config.yaml
n_layer: 16
head_dim: 128
norm_place: "post"
beta1: 0.9
decay_shape: "sqrt"
batch_tokens: [65536, 131072, 262144]
Each number is 128 + 24 x the weight over its row's rms, rounded and kept within 0 to 255. Layers, rows and columns count from 0. The size above them is the row's rms in percent of the matrix's.

# layer 8 MLP down (transposed), 896x256, rms 0.0416, rows 878-895, columns 0-127
size [103 101 103 106  75 107 104  92 102  95 102 100 106  82 104 101 108 107]
[[132 113 122 126 121 119 154 104 141 103  92  99 141 140 149 167 163 113  92 175 114 169 123 148 174 114 123 173  94 145 140 127  94 116 144 134 168 133 153 135 108 122 119 148 175 144 161 145 140  92 127 138 208 142 184 130 152 141  91 132 101  77 132 154 148 124 122 128  96  97  85 155 143 150 153 124 158 144 176 147  87 128  80 121 143 131 119 106 126 140 108  67 136 123 133 120 133 143 113 163 164 114 114  94 148 130 145 118 167 141 110 188 131 147 108 169 149 176 137 120 124 129 113 114 162 123 130 125]
 [103  96 169 134 106 132 126  84  86 119 137  93 121 131 146 122 119 108  90 106 157 118 155  91 144  74 141 111  84 148 135 111 108 123 185 160 132 131 141  71  91 153  92 160 160 127 116 125  94 157 137 139 133 124 130 129 159 145 110 123 149 119 132 115 141  97 109 107 117 114 150 112 105 120 139 150  61 125 154 141 122  79 104 169 108 129 105 122 156 162 187 113 116  96 136 178 157 103 134  44 124 108 127  94 116  98 113  86 117 125 132 119 104 125 156 142 120 119 123 140 135 140 127  94 136 133 118 119]
 [117 120 128 100 135 122 148 126 103 156 127 191 142 108 109 135 157 145 101 112 173 129 173 133 146 118 134 102 110  99 126 159 132 138 113 112 152 112  95 131 117 135 110 123 135 142 138 128 131 161 132 114 129 119  84  72 142 129 147 135 154 104 128 165 114 117 141  95 119 132 138 108  68 147 175 106 122 124 143 166  82 115 141 100  86 139 104 140 136 129 130 137  89 102 132 113 110  98 130 162 101  98 152 150  73 109 157  72 151  83 147 156 166  84 128 123 141 158  96  92 104 163  97 118 105  88  92 133]
 [134  98 143 137 122 120 152 131 163 183 133 131 131 137 130  92 122 129 167 126 142  90 170 118 136  96 123 127 146 160 134 127 112 121 152 136 133 146  93 101  91 121 101 159  82 116 134 147  57 127 132 121 112 149 130 123 119 134 152 109 134 147 161  90  90 100 156 154 106 148 148 146 126 134 132 154 148 131 101 153  86 130 155 166 104 117 128 134 160 145  55 209 151  77 125 124 126 101 101 130  95 141 129 143  97 131 145 119 151 117  97 157 146 122  95 141 132 113 120 124 139 136 153 125 119 122 149 158]
 [ 58 106 127 141 142 137 101 155  87 121 151  89  71  83 162 130  80 156  89 119 122  85  80  78 104 127 154 104 146 112  87 115 103 145 125 133 118 148 126 128 145 137 127 174 185 146 111 144  80 117 105 159 136 177 173 132 129 149 134 122 109 153 141  97 153 117 108 107 183 103  93 156 147 122  78 119 126 157 137 120 146  92 127 105 159 126 132 110 126 155 139 118 131 119  91 139 141 109  89 144 148 112 140 120 119 157 115 100  98 165 133 127  95 154 160 137 129 127  92 116 126 110 106 156 102 114 145  99]
 [101 147 105 148 167 129 146  98 150 110 138  87 129 149 108 131  86  75 134 127 127 100 124  93 106 171 109  85  97  86 130 143  96 162  97 158 135 126 113 147 101 146 113 120 107 136 111 146 108 135 129 155 138 113 122 107  60 112 103 129 110 104 140 154 155  81 130 130 187 112 153 192 133 139 145 117 179 107 120 132 105 128 108 138 117  90 143 106 142 128 123 160  95 108  97 164 126 130 127 107 114  90  82 144 148 117 112 147 121 153 170 119  79  94  87 106 125 107 129  83 134 146 131 144 120 148 129 140]
 [133 131 167 144 119  98 132 133 135 149 103 181 114 127 105 125  93 131 145 104 119 118  76 151 113 176 113 130 160 161 180 102 107 125 117 158 119 106 125 140 111 180 136 134 135 111 129  90 132 133 129 162 114  99 128 107 143 129 133 114 141  42 118  94 154 147 162  98 132  96  98 150 127 132 109 146 155 122 156 143 142 111 135 116  94 135 156 155 106 119 163 137 113 126  64 131 128 139 128 142 150 130 118  85 193 102 151 109 112 149 143 135 141 110 105 111 129 129  79 103 121 107 123  97 118 119 128 108]
 [135 168 104  98  99 117 138 138 150 102 116 150 101 128  87 159 105 118 129 111 106 135 133 145 133 132  90 132 103 127 102 174 100 167 105 135 139  94 152 155 107 147 110 118 120 143 149 159 118 122 151 134 123 122 116 101 117 144 104 170 133 121 125 135 177 128 105 114 151 126 152 149 138 118 110 123 159 120 156 128 100 117  78 112  97 141 146 155 100 146 142  82 146 166 103 137  51  93 144 105 104  97 117 123 130 174 128 112 143 132 164 126  90 137 141 141 113 156 113  97 141 109 144 128 107 114 145 128]
 [113 111 110  91 109 150 144 133 152 103 133 143  86 148 130 120 119 139 139  75 144 132 151 112 105 128 122 156  76 100 139 116 133 171 102 136 158 118 130  98 112 136  91 145 134 125 128  91 137 116 149 144 174 111 114 174 146  96 137  71 160 112 120  79 122  93 103 117 136 115 138 108 130 160 134 168  89  91 151 142 126 147 102  80 146 110 144 118 179 141  95 122 127 152 122 132 122 123 170 165 143 101 144  99 144  80  99 138 167 142 124 108 126 110 108 108 126  84 129 106 122 172 108 130  87 136 161 149]
 [201 134 168  85 127 136 140 124 143 143 122 123 161 154  89 160 148 152 159 112 124 194 127 143 197 113 124  92 136 146 134 161 139 113 118 126 179 130 149 144 151 135 107 176 167 160 108 150 105  99 154 125 142 164 127 158 129 105  96 130 113 124 123 104 125 144 121 121  90 144 130  89 121 130 131 105 152 102 152 185 146 140 121 124 109 153 133 143 129 107 181 114 128 164 137 153 129 131 115 150  96 142 139 105 106 147 163 131 117  90 101 104 117 122  93 126 150 106 162 120 138 110 166 106 140 105 126 111]
 [114 108 125 100 128 143 114 100 145 116  85 115 119 164 147 119 146 106 128 118 107 114 129 159 148 117 125 121 155 139 174 151 125 145 100 130 140 133 132 103 112  91 122 132 150 127 105 174 100 125 158 124 164 128 126  94  87 106 120 150 123 105 120  91 169 133 106 170 177 111 139  92 161 136  86 123 148 131 116 134 162  99 131 165 182 147 154 139 109 136 128 149 123  97 132 125 120 134 108 150 142 118 138 111 123 130 131 103 141 106  90 151 114 178 134 122 144 143 109 135 146  72 143 145 104 155 121 127]
 [ 91 124  97 115  88 119 114 135 138 120  82 132 119 140 121 157 101 156 160 138 121 143 129 117 136 119 130 177 120 147 141 150 123 189 138 166 177 154  78 100 112 143 123 164 130 121 130  87 111 172 112 116 134 136 132 104  95 116 162 178 143 126 126 131  97 100 124 117 113  96 125  77 130 150 109 153 117 115 158 124  98 120  99 145 123 151 148 137 124 132 108 124 137 144 140 102 142 127 101 144 140 116 132 142 125 112 125 125 122 156 116 132 139 120 175 100 167 112 115 111  85 149 114 133 112 163  87 138]
 [165 130 110 132  43 146 142 104 149 134  85 119  93 139 124 149 118 119  89 156 124 168 130 155 160 139 167 124 162 120  87 156  81 189  82 135 146 107 140 114 109 139 138 146 124 152 163 165 149 146 119 137 134 143 144 171 111 146 155 128 145 138  83 120 131 134 145 133 154 131 113 108 119 129 141 154 136 147 139 107 103 207 148 120 138 134 106 121 115 107 107 132 126 103 156  84 155 131 148 109  98 137 121 112 106 151 155 126 112 147 159 147 161  99  84 106 129 161 129 146 134 134 170 112 110 149 130  74]
 [126 120 129 122 167 133 141 127 151 140  97 107 121 108 121 129 128 137 135 118 147 133 148 155 129 118 181 184 135 116 131 180 132 119 125 131 128 160 123 161 171 140 146 145 121 109 155 122 106  83 131  70 127  99 116 116 146 176 142 132 105 137 127 140 115 126 178 101 106 109 109 140 121 140 113 151 101 118 130 168 151 144 101 115 139 185 120 156 113 124 127 117  99 134 121 145 124  85  88 137 166 131  90 127 147 109 111 144 103 146 100 128 154 132 126  91 107 120 116 141 133  86 129 119  92 107 135 121]
 [132 172 120 100  90 121 105 112 161  76 118 147 121 103 137 149 116 110 102 104 132 136 143 125 122 146 171 133 113  93 122 121 132 123 103 119 141 121 155 138 105 121 137 112 113 172 130  92 151 130 128  99 151 170 158 131 108 128 134  92 136 134 185 113 163 118 141 129 139  97 110 133  92  84  90 170 147 138 134  81 155 118 132 115 121 152 143 148 145 129 112  83 108 112 121 158 150 112 109 122 118 163 130 107 132 113 163 139  78 111 145 132 116  84 151 128 114 148 140 103 102 106 139 124 120  80 159 114]
 [119 199 148 120 114 138 107 119 146 153  82  90 124 144 117 163 138  95 145 157 146 147 140 153  94 107 126 145 117 138 161 135  84  90 164 144 150 145 139 125 131 132 124 107 149 111 119 126 137 143 134 140 112 130 108 130 164 154  99  93 107 174 102 121  93 154 107 148 120 134 138 181 119 117 126 128 165 121 126 148 110 146  93  89 132 176 169 145 129  99 110  95 124 102 131 114  95 130 130 155 146 151 128 161 163  67 122 133 141 160 120 147 122  94 109  85 157 124 122 152 138 106 135 115 133 127 138 141]
 [179 144 109 173 100  83 136 140 124 115 118 157 124 130 142  62 168  79  89 162 143  61 175 125 135 130 132 139 129 127 135 150 142 115 124 132 129 133  97 164  98 156 106 156 130 111 102 127 151 169 127 132  90 151  86  94 131 127 116 128 114 132 103 138 115 118 136 106 118 130 147 130 122 147 140 118 133 132  96 164 139 160 114 171 145 129 128 149  98 102  96 114 117 140 129 157 145 132 110 114 143  87 127 132 157 126 101 117 159 124 120 155  97 143 124 114 154 186 141 125  81 113 119 163 131 156  96 129]
 [102  98 165 160 144  90 125 123 133 142 133 129 185 135 132 108 137 127 126 172 145 111 121 137 121 162  88 119  96 107 179 160 141 118 147 117 116 148 135 148 157 156 135 127 133  97 126 113 155  94 133  86 141  97 137 120 134 100 122 101 103 113 148 103 107 106 102  90 131  79 117 149 100  83 119 101 117 116 133 175 143 126 123 123  81  94 139 134 149 125 119 142 132 135 102 159 132 131  97 161 120  98 131 113 139 108 112 107 132 120  76 118 140 122 177 121 128 113 140  87 150 130  95 113 114 126 113 107]]
# layer 8 MLP up, 896x256, rms 0.0598, rows 879-895, columns 0-127
size [ 98 107 106  71 108 101  94 102  99 104 105 106  72 102  94  97 108]
[[136  94 126 153 125 102 106 129 109  83 120 140 147 140 133  94  93 112 173 107 155  97 118  80  94 173  50 119 143 142 121  89 106 142 151 123 147 129 120 146 112 112 133 153 112  97 111  90 129 138 140 139 150 106 123 114 142 158 164 124 148 141 113 116 151  87 141 134 169 139 112 127 134 135 111 135 105 159 181 100 138 136 169 127 110 129 130 113 142 146 149 121 147 137 104 117 146 142 120 153 126  92 138 135 103  95 154  80 160 130 164 171 118 159 132 118 136 139 152 146 133 150 186 106  94 144 174 135]
 [136 109 138 121 123 107 141 130 105 166 151 101 120 156 155 152 139 135 139 133 155  82 116 114 122 171 139 147 113  98 100 104  58 172 130 114 101 139 131 152 134  90 146 127 141 100 125 184 116 114 128 144 165 174 146  88 115 135 134 103 124 148 117 116 142 140 161  96 175 149 123  94 193 147 175 134  74 119 116 151 122 120 119  74 114 157 128 138 119  67 128 159 150 163  98 134 135 119 159 133  85 142 145 119 106 117 119 116 104 120 164 139 112 145  94 113 134 138 127 108 122 146 153 127 110 124 160 152]
 [151  86 152 111 115 148 131 137 146 174 156 166 137 122  95  97 111 151 169 140 107 128 138 106 108 141 120 128 113 141 146 114 138 152 129 144 124 148 125 101 123 134  85 103 142 138 126 168 164 136 106 148 143 199 139 122 137 118 127  63 140 110 133  82 127 124 121  85 130 104  64 171 138  97 155  93 142 120 109 163 134 147 150  92 157 105  87  86 143 127 100 120  95 151 157 157 147 121 133 113 110 127 122 119 161 123 113 114 141  98 161 143 159 148 169  80 144 145 164 145 112 143 116 123 119 128 118 113]
 [200 124 137 141 144 159 173  99 156 145 146 139 180 169  73 125 195  97 135 122 147 153 181 143 133  96  76 122 120 133 158 150 121 106  98 131 103 130 146 139 140 148 106  84 122 109 127 138 140 162 105 144 123 100  76 129 165 131 106 119 130 122 112 156 140 125 164 177 124 121 162 117  84 153 193 154 108 122 101 152 102 132 135 137 138  94 121 139 130 103 150 115  92 138 145 127 109 135 145 146 116 143  82 125 145 106 158 145 200 104 126 112 162 142 119 105 118 135 122 153 105 130 173  89 149 146 131 151]
 [159 101 171  93 109 117 119 118 135 133 112  96 117 180 137 151 118 145 166 141  95 120 156 135 141 103 117  81 151 130 148  92 135 143 111 133 127 101 124 133  75 142 163 145 141 144 136 128  80 106 106  87 121 139 133 175 111 136 149 169 105 143 126 131 131  98 127 159 135 131  78 129 159 120 109 158 159 111 140 107  95 110 140 104 131 142 129 128 145 137 136 117 108 139 131  65 159  84 164 136  88 102 117 145 153 145 152 153 142 167 119 119 138 100 119  82 144 148 129 135  77 171 146 152 137 125 119 139]
 [126 130  96 131 169 145  94 155  87 125 188  97 174 145 123 152 110 203 150 135 102 109 123 110 103 171 129 123 101 162 107 137 140 126 138 129 152  84 108 114 121 119 147 142 137  95  96 145 100 104 103 117 114 136 110  90 130 137 148 135 132 137 130 130 143 143 136 126 155 103 126 119 117 136 103 109 169 102 131 136 122  69 154 178 132 124 136 124 132 138 129 137  87 119 101 115 101 126 123  89 114 138 102 144 121 130 148 119 110 135 142  77  79 110 138 141 146 128 113 122 164 134 112 183 164 153 135 122]
 [153 167 125 139 144 140 136 113  90 133 163  95 144  81 164 157 116 100 139  98 112 107 112 105  83 126 152 141 120 118 111 137 107 147  98 146 121 117 123 167 111 139 111 156 149 122 139 117  86 121 115 148 103 120 145 134 118 152 140 117 122  92 122 105 130  74  98 161 160 105 174 111 127 140  83 111 183 105 122 138 146  89 109 142 146 117 141 147 146 138 164  89  92 115  96 121 135 151 131 157 148 150 144 181 113 133 167 167  86 110 122  95 110 129 133  90 137 138 145  93 149 115  91 147 110 151 129 102]
 [152 127 138 147 117 170 122 138 110 182 135 120 113 136 151  93 162 172 156 166 160 144 139  94 138 169  95 113 125 152  57  94 156 162  91 118 114 140 173 131 133 126 170 172 135 118 141 150 132 109 112 149 159 141 161 125 176 109 124  94 123 137 135 128 129 118 130 127 130 155 133 152 135 120 144 137  85 144 146 126 107 150 109 133 143 130 147 159  77 113 171 126  89 160 110 155  97 142 117 158 114  99  76 129 125 118 186 118 138 126 135  85 153 148 125 107 155 121 164 160 154 130 110 115 102 142 146 144]
 [127 123 151 134  95 141 127 134 122 139  96 112 160  82 132 124 156 154 114  81  99 104 120 132 177 137 115  92 145 134  96 113 115 113 118 150 105 109 135 150  92 143 128 160 123 132 132  99 139 109 126 127 118 155 107 114 122 159 111 140 108  95 172  83 139 115  93 110 130 110 131 176 190 149 143 118 141 100 120 139 139 124  93 101 153 134 153 156 149  85 175 111 159 119 115  89 107 138 149 127 117 121 108 153 137 102 116 114 108 118  89  88 149 127 136 138 170 136 101 142 145 147  81 128 128 119 160 106]
 [102 116 127 123 127 122  88 138 137 118 133  84 111  74 153 128 104 126 142  85 104  96 130 116  89 141 122 113 125  73 123 110 108 126  94 131  93 119  92 139 159 171 134 145 132 100 161  99 134 167 101 129 126 147 101 117 105 116 138  75 145 122 155 106 100 100 137 140 122 172  95 109 100 133 126 153 148 119 101 134 118 127 107 124 154 127 113 113 149 138 149 123 117 155 152 105 110 146 102 113 170 102 145 174 133 157 171 177  94 125 134 109 132  82 110  97 152 112  84  83 109 138 162 107 109 107 101 137]
 [124 101 120 135 134 154 150 167 127 114 142 149 146 109 160 154 114 144 145 115 125 124 115 119  88 119 125 147 147 104 128 122 149 181 132 101 132 153 120 134 108 146 136 142  98 164 145  99 120 166  75 151 152 114 149 137 117 115 146 102 145 153 125  95 137 135 122 131 116 141 125 125 144 153 130  80 122 112  96 172 117 134 131 132 143  73 146 102 116 114  94 140 122 131 159 171 128  73 154 102 133  93 119 148 150 127 157 108 181 135 173 136 127 107 123 109 114 103 119 145 122 129 124  86 170 133 104 105]
 [154 120  94 159 148 111 134 105 146 102 127 104 132 130 159  70  85 110 146 101 104  81 126  82 118 134 179 152 135 134 142 105 129 170 127 161 101 118 127 142 105 149 101 135 142 151 152 105 117 118 126 110 150 153 157 145 121 129 106 131  96 133 111 154 141 171 147 142 133 130 128 115 145 135 128 138 131 182 152 142  81 146  92 113 119  89 107 128 149 105 143 117 118 148 152  96 105 115 106 146 130 147 104  84 104 148 157 121 149 111 156 114 114 110 172 148 143 136 119 112 149 139 140 215 149 151 144 132]
 [163 150  68 143 106  81 132  93 158 117 129 137 140 101 101 137 126 130 158 101 142  94 162 132 121 182 159  91 133  81 111  91  88 120 106 156 116 135 127 144 109 131 130 100 110 141 157 118 138 131 160 138 156 110  61 167  97 128 103 126 149  82 138 146 120 137 155 131 110 166 111 173 174 127 127 156 151 112 149 141  95 127 140 113 121 120 116 117 147 144 109 183 128 146 132  93 128 155 146 116 119 121 165 166 128 130 104 139 176 116 142 111  90 120 123 117 133 137 124 123  86 134 109 128 118 152 107 129]
 [147 136 148 117 142 203 100 115  98 143 155 110 159 147 167 150 161 176 156 129 128 101 153  80 105 104  99 106 139  56 112 137 180 127 145 130 127  89 141 127 107 138 100 149 172 106 165 178 154  97 118 127 109 109 127 147 157 115 117 136 165 114 148 109 166 152 139  66 145 145 144 147 153 127 115 162  90 100 106  86 117 132 132 118 145 117 110 115 142 115 133 117 139 157 175 144 115  82 142 135 118  92 108 163 154 133 127 114 157 126 149 125 113 109  95 137 100 165 137 116 140 152 135  93 136 154 157 107]
 [ 92 136 147 107  95 159 117 155 120 107 162 120 151 118 111 168 130 125 146 154  91 136 122 144 155 156 126 111 142 143 154 130 118 160 144 152 120 139 149  88 120 131 129 112 125 100 135 139 117 140 160 145 104 118 138 166 100 128 104 101 101 110 120 147 138 133 114  87 116 173 117 148 141  84  79  97 135 124 130 120 157  71 143  98 100 127 130  90 107 146  74 110 115 131  94  87 139 157 140 137  93 124 135 161 147 126 160 148 164 144 136 160 135 118 157 116 162 156 126 118 111 140 120 164  80 168 114 138]
 [134  76 138 128 124 132 136 132  79 126 172  93 148  93 106  98  92 125 128 181 122  86 136 120 135 149  97 117 128 130 149 122 143 136 117 102 115 138  95 186 155 142 126 144 105  99 127 140 121 176  73 140 141 156 146  90 144 171 113 142 107 131 118 127 124 152 148  87 148  84 163 121 138 140 130 109 157 121 107  99 120  58 132 155 176 124 141  92  58 101 106 111 146 133  73 119 126 101 170 139 128 132  73 157 125 139 128 130 105 124  96 151 115 171 141 117 161 144 153 151 111 145 151 112 155 169  99  81]
 [115 149 142 157  89 136 126 114 114 161 126 133 144 139  92 133 104 135 132 115 105 116 170 118  63 159 112 124 155 128 124 117 130 136 101 138 125 117 122  90 121 128 110 106 158 139 100 147 155 121 108 130  89 178 130 103 117 159 116 122 140  82 149 119 123 117 150 116  95 100  98 127 136 125 110 114 151 120 146 126  79 114 153  75 151  66  99  86 164 106 122 142 125 166 122  86 132  84 135 139 118  99 131 112 178 120 177 114 112 104 159 114 157 134 121 139  73 125 132 107 109 170 124  95  89 172 152 121]]